config.toml
intermediate_size = 2048
attn_scale = 0.17
bias = "none"
optimizer = "soap_variant"
warmup_steps = 68
schedule = "wsd"
decay_fraction = 0.796
decay_shape = "linear"
batch_tokens = [65536, 131072]
dataset = "wikipedia_en"
Each number is 50 + 15 x the weight over its row's rms, rounded and kept within 0 to 99. Layers, rows and columns count from 0. The size before them is the row's rms in percent of the matrix's.

# layer 6 MLP down (transposed), 2048x256, rms 0.189, rows 1390-1396, columns 0-255
098:49 47 50 27 38 40 57 72 53 41 40 47 37 69 45 69 50 21 67 47 48 36 48 49 43 63 62 29 62 45 41 43 32 67 68 48 58 82 63 55 48 63 41 21 51 49 23 40 75 53 64 59 42 49 52 33 29 63 46 49 44 49 49 50 77 55 69 61 37 86 39 77 36 48 29 59 64 59 43 50 45 57 87 75 38 54 60 48 54 72 42 46 52 55 54 49 67 52 56 55 58 41 41 32 42 51 58 43 78 50 44 70 53 64 70 30 49 00 34 45 57 48 51 39 36 25 58 43 45 28 40 54 41 37 44 39 34 49 65 19 60 87 67 33 77 63 44 48 44 42 44 35 44 48 54 29 27 53 45 16 51 36 71 63 73 39 45 69 47 40 66 67 36 41 64 47 82 77 39 57 43 21 25 67 23 38 60 40 74 47 79 62 59 60 30 47 42 45 41 48 43 61 43 26 87 27 41 34 57 46 61 38 40 37 38 54 24 46 26 72 71 50 58 25 72 27 32 52 41 44 38 34 83 19 45 79 48 70 48 50 38 73 43 55 60 50 61 62 49 40 61 50 37 46 49 50
096:47 64 56 46 54 33 45 81 61 52 36 34 16 62 36 49 46 35 35 68 62 25 47 64 36 43 26 53 36 20 52 64 66 28 19 27 70 48 67 50 28 60 71 32 37 51 31 43 51 47 65 34 47 69 45 45 33 48 63 49 38 77 55 41 71 63 27 27 43 37 51 50 95 57 41 49 63 27 51 29 56 65 34 48 43 36 54 54 07 54 72 68 23 43 61 55 77 62 60 52 60 67 62 47 35 83 16 30 68 24 69 49 22 46 54 73 51 28 54 42 48 47 57 34 83 57 71 43 60 52 64 47 32 53 54 65 54 45 55 26 42 73 50 59 54 38 54 56 51 52 76 46 67 39 41 43 91 64 64 48 51 33 46 41 62 61 53 46 46 55 45 58 42 59 28 66 59 62 74 44 69 61 74 18 53 33 45 51 58 43 48 61 28 45 38 84 50 37 24 60 52 32 54 72 31 32 60 57 69 58 50 48 67 62 76 51 63 52 53 29 56 48 30 49 78 50 61 36 27 62 45 62 56 46 51 40 73 29 53 45 57 48 55 50 50 40 58 24 37 46 66 66 51 61 30 64
099:48 62 45 61 60 60 40 74 64 30 37 57 39 45 48 70 50 36 32 73 44 54 49 44 52 54 29 50 40 39 46 51 47 62 54 72 78 47 43 88 68 40 41 51 38 37 80 65 80 45 63 40 16 75 54 45 50 74 46 71 82 30 54 16 36 38 67 48 76 37 38 46 55 48 67 52 79 49 57 58 60 44 54 28 62 48 44 50 52 66 48 76 66 48 60 40 30 51 68 46 18 56 57 80 60 56 67 21 69 54 58 36 45 61 35 43 69 41 67 47 54 50 41 45 80 51 51 20 50 69 44 68 58 50 47 32 16 45 27 33 47 46 38 52 41 54 69 52 55 58 85 31 32 65 39 69 49 43 52 50 75 26 43 64 52 60 46 28 46 53 58 36 70 84 58 55 63 47 72 31 68 40 51 34 47 87 67 65 29 54 28 51 43 40 56 39 71 67 43 26 45 39 60 56 56 63 81 62 49 24 36 40 47 51 61 49 58 51 47 42 15 59 30 47 56 52 53 58 39 32 55 72 56 52 56 65 52 33 06 35 39 78 60 48 38 37 41 54 63 66 63 67 75 39 70 56
100:43 40 31 47 58 34 44 67 48 60 47 26 42 56 56 69 76 62 65 57 38 59 61 43 58 75 41 40 43 57 38 55 57 64 40 74 47 54 41 60 58 45 60 32 65 45 36 29 51 52 59 69 62 49 71 64 41 36 57 34 46 37 52 68 62 33 30 49 19 48 48 32 34 43 31 41 29 51 43 51 54 54 29 52 58 61 69 31 54 39 46 45 45 53 42 59 28 24 14 49 26 47 52 74 27 52 52 45 45 43 63 35 38 45 41 66 50 60 58 31 63 39 62 59 77 93 79 38 73 36 40 22 33 80 53 64 63 89 65 66 35 89 68 59 72 39 49 67 58 93 44 24 72 51 30 42 55 62 61 32 46 33 48 24 64 49 47 52 85 71 45 44 51 37 61 30 45 27 53 34 66 59 59 57 20 69 72 36 39 63 38 45 50 57 64 70 31 51 37 58 28 35 27 53 31 63 23 62 27 71 37 67 51 62 55 52 60 69 72 37 70 48 62 71 63 38 38 49 55 67 38 55 36 41 62 46 34 55 44 46 65 76 33 83 70 66 59 56 58 60 59 57 56 60 33 64
100:49 37 56 77 51 54 33 35 36 40 39 66 45 43 51 46 69 98 45 28 59 36 44 49 42 85 62 43 35 32 57 60 51 40 60 30 54 62 33 27 35 43 60 24 49 42 60 37 47 45 69 42 81 22 65 36 38 52 38 45 52 29 54 43 49 67 60 65 16 15 39 44 67 77 54 43 59 15 34 28 34 55 37 75 64 40 43 57 47 43 54 51 33 43 74 69 65 78 73 56 52 38 54 33 74 55 78 62 63 33 47 29 40 68 20 42 38 63 31 50 49 40 56 65 42 31 58 40 45 44 38 48 50 33 53 62 38 57 35 37 06 24 58 69 76 74 26 35 48 36 49 43 73 35 40 93 32 50 58 48 62 38 36 36 68 63 81 39 50 55 67 52 70 60 54 39 40 50 69 61 42 58 68 20 48 57 45 70 52 73 76 19 47 33 59 35 48 64 35 62 51 60 54 54 67 21 47 55 33 53 52 61 62 38 27 39 58 21 68 50 66 33 49 47 49 40 52 46 46 68 47 26 61 54 46 44 47 57 60 57 45 30 48 32 45 29 56 42 48 42 48 37 64 56 69 59
101:32 47 65 65 51 69 40 76 41 50 29 59 36 57 56 48 44 53 22 51 48 43 55 48 55 41 46 53 57 56 63 38 38 55 42 25 52 38 60 34 41 52 39 35 43 41 74 50 32 44 48 34 68 45 36 57 27 56 57 59 67 59 61 60 65 75 61 67 55 41 49 36 57 47 75 38 25 50 57 47 34 46 84 50 53 30 58 30 47 39 44 57 43 45 51 85 68 68 45 41 59 67 69 52 36 46 51 24 29 59 63 16 57 42 38 70 53 72 83 49 39 49 58 74 40 34 32 46 38 35 25 44 78 54 79 39 49 69 54 23 34 45 57 38 53 48 58 49 59 23 36 58 54 73 74 43 67 59 65 30 35 96 62 72 91 74 39 56 70 40 56 60 66 24 43 45 62 43 42 65 53 56 27 57 58 67 54 43 59 38 42 32 77 58 55 77 27 46 41 33 47 68 42 56 56 34 33 50 53 40 77 50 37 58 37 62 47 54 84 51 38 32 71 42 78 56 52 67 46 84 20 36 27 61 30 36 40 19 61 46 44 54 50 68 21 32 66 22 47 30 29 66 41 56 42 49
105:07 76 29 70 47 28 34 23 58 33 44 77 41 44 52 59 22 59 55 64 61 56 13 87 19 60 62 44 55 56 67 49 48 45 29 31 28 60 34 28 09 75 45 37 62 65 49 64 61 32 71 52 58 60 46 45 39 68 67 56 55 37 17 60 45 37 52 48 57 42 44 58 71 39 46 46 22 56 25 50 52 54 58 43 51 47 22 38 54 60 56 55 26 39 42 76 54 41 60 60 40 57 33 42 56 33 31 49 46 31 22 58 33 58 61 45 71 49 58 58 46 57 52 59 55 55 43 28 55 41 57 28 63 51 51 51 46 43 41 56 44 62 62 51 39 74 58 43 43 50 53 30 60 49 39 44 65 22 58 50 62 23 37 50 24 57 43 53 57 37 45 33 40 47 32 51 39 26 81 61 60 62 43 52 38 69 52 44 54 47 32 54 30 17 58 40 20 32 51 45 34 62 84 48 46 73 26 56 55 47 91 51 41 55 41 49 37 37 45 62 54 69 55 22 38 49 31 66 32 39 35 73 56 43 47 51 18 27 42 36 42 49 85 47 55 63 77 40 54 52 26 14 42 30 28 53
# layer 6 MLP up, 2048x256, rms 0.19, rows 1391-1396, columns 0-255
095:66 52 45 77 47 77 67 49 55 51 58 21 53 49 33 46 23 52 69 26 70 67 47 23 57 52 64 53 59 78 51 35 55 61 49 65 23 29 63 41 66 40 33 74 29 57 45 58 48 61 31 39 73 39 64 46 43 72 64 71 75 60 39 55 27 26 59 63 47 49 64 32 44 33 39 52 46 55 28 61 63 63 52 67 49 29 63 39 36 23 71 36 56 28 78 53 86 72 40 46 48 42 45 41 28 50 54 45 26 63 54 53 74 14 47 60 62 40 20 78 25 38 66 22 58 58 47 52 55 57 35 56 62 64 49 39 53 59 56 32 56 27 48 42 40 55 48 46 60 47 53 62 26 51 62 43 38 20 38 48 42 40 45 73 65 49 44 52 42 40 42 26 55 42 50 48 72 38 49 45 51 27 12 62 51 80 40 41 52 43 61 49 74 43 37 39 44 57 65 63 40 38 66 59 64 93 36 44 64 21 42 37 35 71 45 50 57 56 41 43 73 46 60 43 33 48 51 63 65 42 92 41 52 77 52 41 22 33 57 37 57 41 87 43 53 51 16 53 76 70 69 50 58 40 43 47
095:63 51 64 59 13 48 26 30 34 51 15 38 49 57 42 61 51 42 53 34 26 69 54 37 32 40 54 48 47 48 76 27 44 46 39 57 51 47 62 77 30 50 20 47 60 34 38 52 41 45 22 43 53 62 70 65 52 75 72 51 59 42 64 64 61 41 86 64 38 24 40 74 22 51 47 47 72 24 58 66 60 56 29 54 54 41 36 36 25 57 49 28 41 29 56 69 42 67 64 71 47 53 37 78 61 52 52 51 60 43 18 47 72 38 12 42 46 59 63 60 27 35 52 55 57 39 33 52 67 42 23 64 62 57 43 30 63 47 19 72 35 61 64 46 57 39 71 56 68 54 67 28 60 32 72 53 80 58 43 40 66 59 62 78 49 58 36 65 66 67 49 48 64 43 73 47 55 67 45 25 53 34 60 41 53 66 65 71 45 64 36 49 56 51 58 60 44 60 70 62 55 53 55 51 40 45 62 36 69 33 41 58 55 48 43 40 62 06 38 58 33 68 39 65 72 63 52 73 39 25 48 28 44 76 55 47 27 41 72 40 37 74 71 39 52 55 46 58 68 69 60 65 77 31 43 73
102:39 64 49 48 67 29 79 31 18 66 41 26 49 38 54 55 57 25 39 34 79 48 49 73 25 60 68 51 35 48 53 49 44 53 45 34 46 73 71 42 60 50 35 65 56 40 54 48 47 47 44 74 23 43 65 70 67 57 24 67 49 93 54 62 57 32 21 63 62 34 50 48 57 31 29 63 50 50 43 28 34 83 37 55 68 50 55 57 68 51 32 46 37 19 49 53 63 19 60 57 64 37 84 31 50 52 59 75 52 56 79 55 58 35 19 72 43 60 53 20 44 34 55 71 49 94 51 35 69 36 46 48 51 58 68 37 35 70 39 47 55 25 54 63 46 50 50 72 39 45 27 60 39 58 62 48 42 61 55 62 45 23 46 49 49 24 57 44 38 50 46 49 51 65 62 37 42 48 70 19 62 57 40 51 61 58 65 07 52 37 49 28 54 77 63 32 47 48 31 49 26 43 35 42 44 48 24 54 43 60 60 65 71 70 66 68 51 66 39 50 49 48 65 38 22 52 58 48 49 66 40 27 32 69 65 44 41 10 50 57 43 47 43 56 40 27 53 32 63 33 79 57 49 46 50 36
101:54 46 44 48 47 46 77 30 55 27 57 36 37 52 61 32 44 34 36 28 41 30 45 52 65 71 51 48 51 55 45 35 70 34 49 57 37 61 47 67 40 50 59 55 34 75 54 55 60 43 53 52 56 50 75 81 40 42 63 47 31 57 36 70 39 29 72 64 73 48 33 72 50 73 34 75 68 29 49 58 40 96 42 62 47 57 30 33 38 62 72 55 38 59 40 72 52 60 51 53 66 55 42 80 68 58 42 70 34 59 76 38 57 58 47 38 83 51 72 45 49 27 52 51 57 64 50 40 51 72 55 28 39 27 53 61 58 22 47 60 46 34 51 49 70 42 17 58 50 53 27 53 75 57 22 55 36 46 51 67 66 66 72 48 40 12 54 47 67 42 54 77 71 15 45 47 49 63 72 33 46 77 46 50 64 81 51 31 62 54 25 50 47 46 55 45 64 41 30 64 71 50 55 51 34 49 48 43 36 60 33 47 45 26 44 43 57 61 71 50 53 72 86 42 71 63 49 67 59 71 35 30 30 55 29 07 75 53 89 59 48 42 41 57 77 44 37 40 56 32 44 58 32 65 57 64
094:44 75 67 43 47 36 43 52 65 60 60 65 38 54 36 53 59 37 39 34 41 34 23 50 60 56 71 44 78 40 66 40 81 37 55 62 24 65 47 44 46 37 53 61 29 65 44 47 41 40 67 61 74 67 34 73 35 46 39 23 55 30 40 41 59 23 39 23 50 47 68 66 58 40 70 64 42 33 42 40 60 53 55 57 40 25 62 71 58 46 56 31 83 54 45 74 58 88 50 40 28 60 68 38 52 37 41 38 32 34 39 29 67 63 57 56 33 71 64 46 41 70 55 61 40 40 40 52 45 57 38 43 37 42 50 47 74 54 30 50 53 68 42 40 43 32 47 54 34 68 33 71 54 80 43 32 52 52 57 48 47 53 54 44 62 35 91 62 55 53 74 47 48 61 45 47 97 68 50 24 44 26 40 32 62 58 24 50 46 39 39 46 44 65 63 74 27 71 69 45 84 49 45 61 59 26 61 31 37 54 51 25 51 52 55 50 60 55 65 21 40 50 43 78 29 34 76 55 69 46 37 88 53 61 37 05 46 24 63 70 53 72 48 62 76 58 51 47 43 34 55 39 61 66 48 62
100:55 29 43 57 40 72 44 45 43 48 52 62 38 54 47 53 43 41 42 19 74 54 54 42 47 69 70 67 37 57 68 75 47 49 51 51 65 37 62 62 44 60 56 47 47 61 38 61 86 11 38 79 74 65 42 47 71 82 26 39 56 51 37 40 56 20 53 56 51 62 58 36 72 58 41 25 48 63 34 56 62 18 19 57 62 53 55 76 65 39 54 45 36 41 77 37 56 87 50 37 50 37 46 64 28 66 61 60 61 57 43 52 50 69 57 43 75 80 72 50 70 25 22 66 31 46 29 25 58 63 56 56 57 65 48 45 28 55 12 45 52 67 39 49 41 68 37 47 53 33 30 71 56 50 45 51 63 42 72 57 43 49 26 64 54 30 60 64 51 37 24 75 67 60 24 58 62 37 45 28 40 31 41 41 37 47 35 65 57 49 56 68 53 35 55 44 47 78 76 57 32 63 53 54 32 21 79 53 38 55 42 56 36 40 51 47 51 50 54 53 53 57 92 48 61 81 49 42 71 46 63 93 39 55 39 61 52 44 60 49 50 15 57 61 46 40 65 74 68 41 38 48 61 38 51 75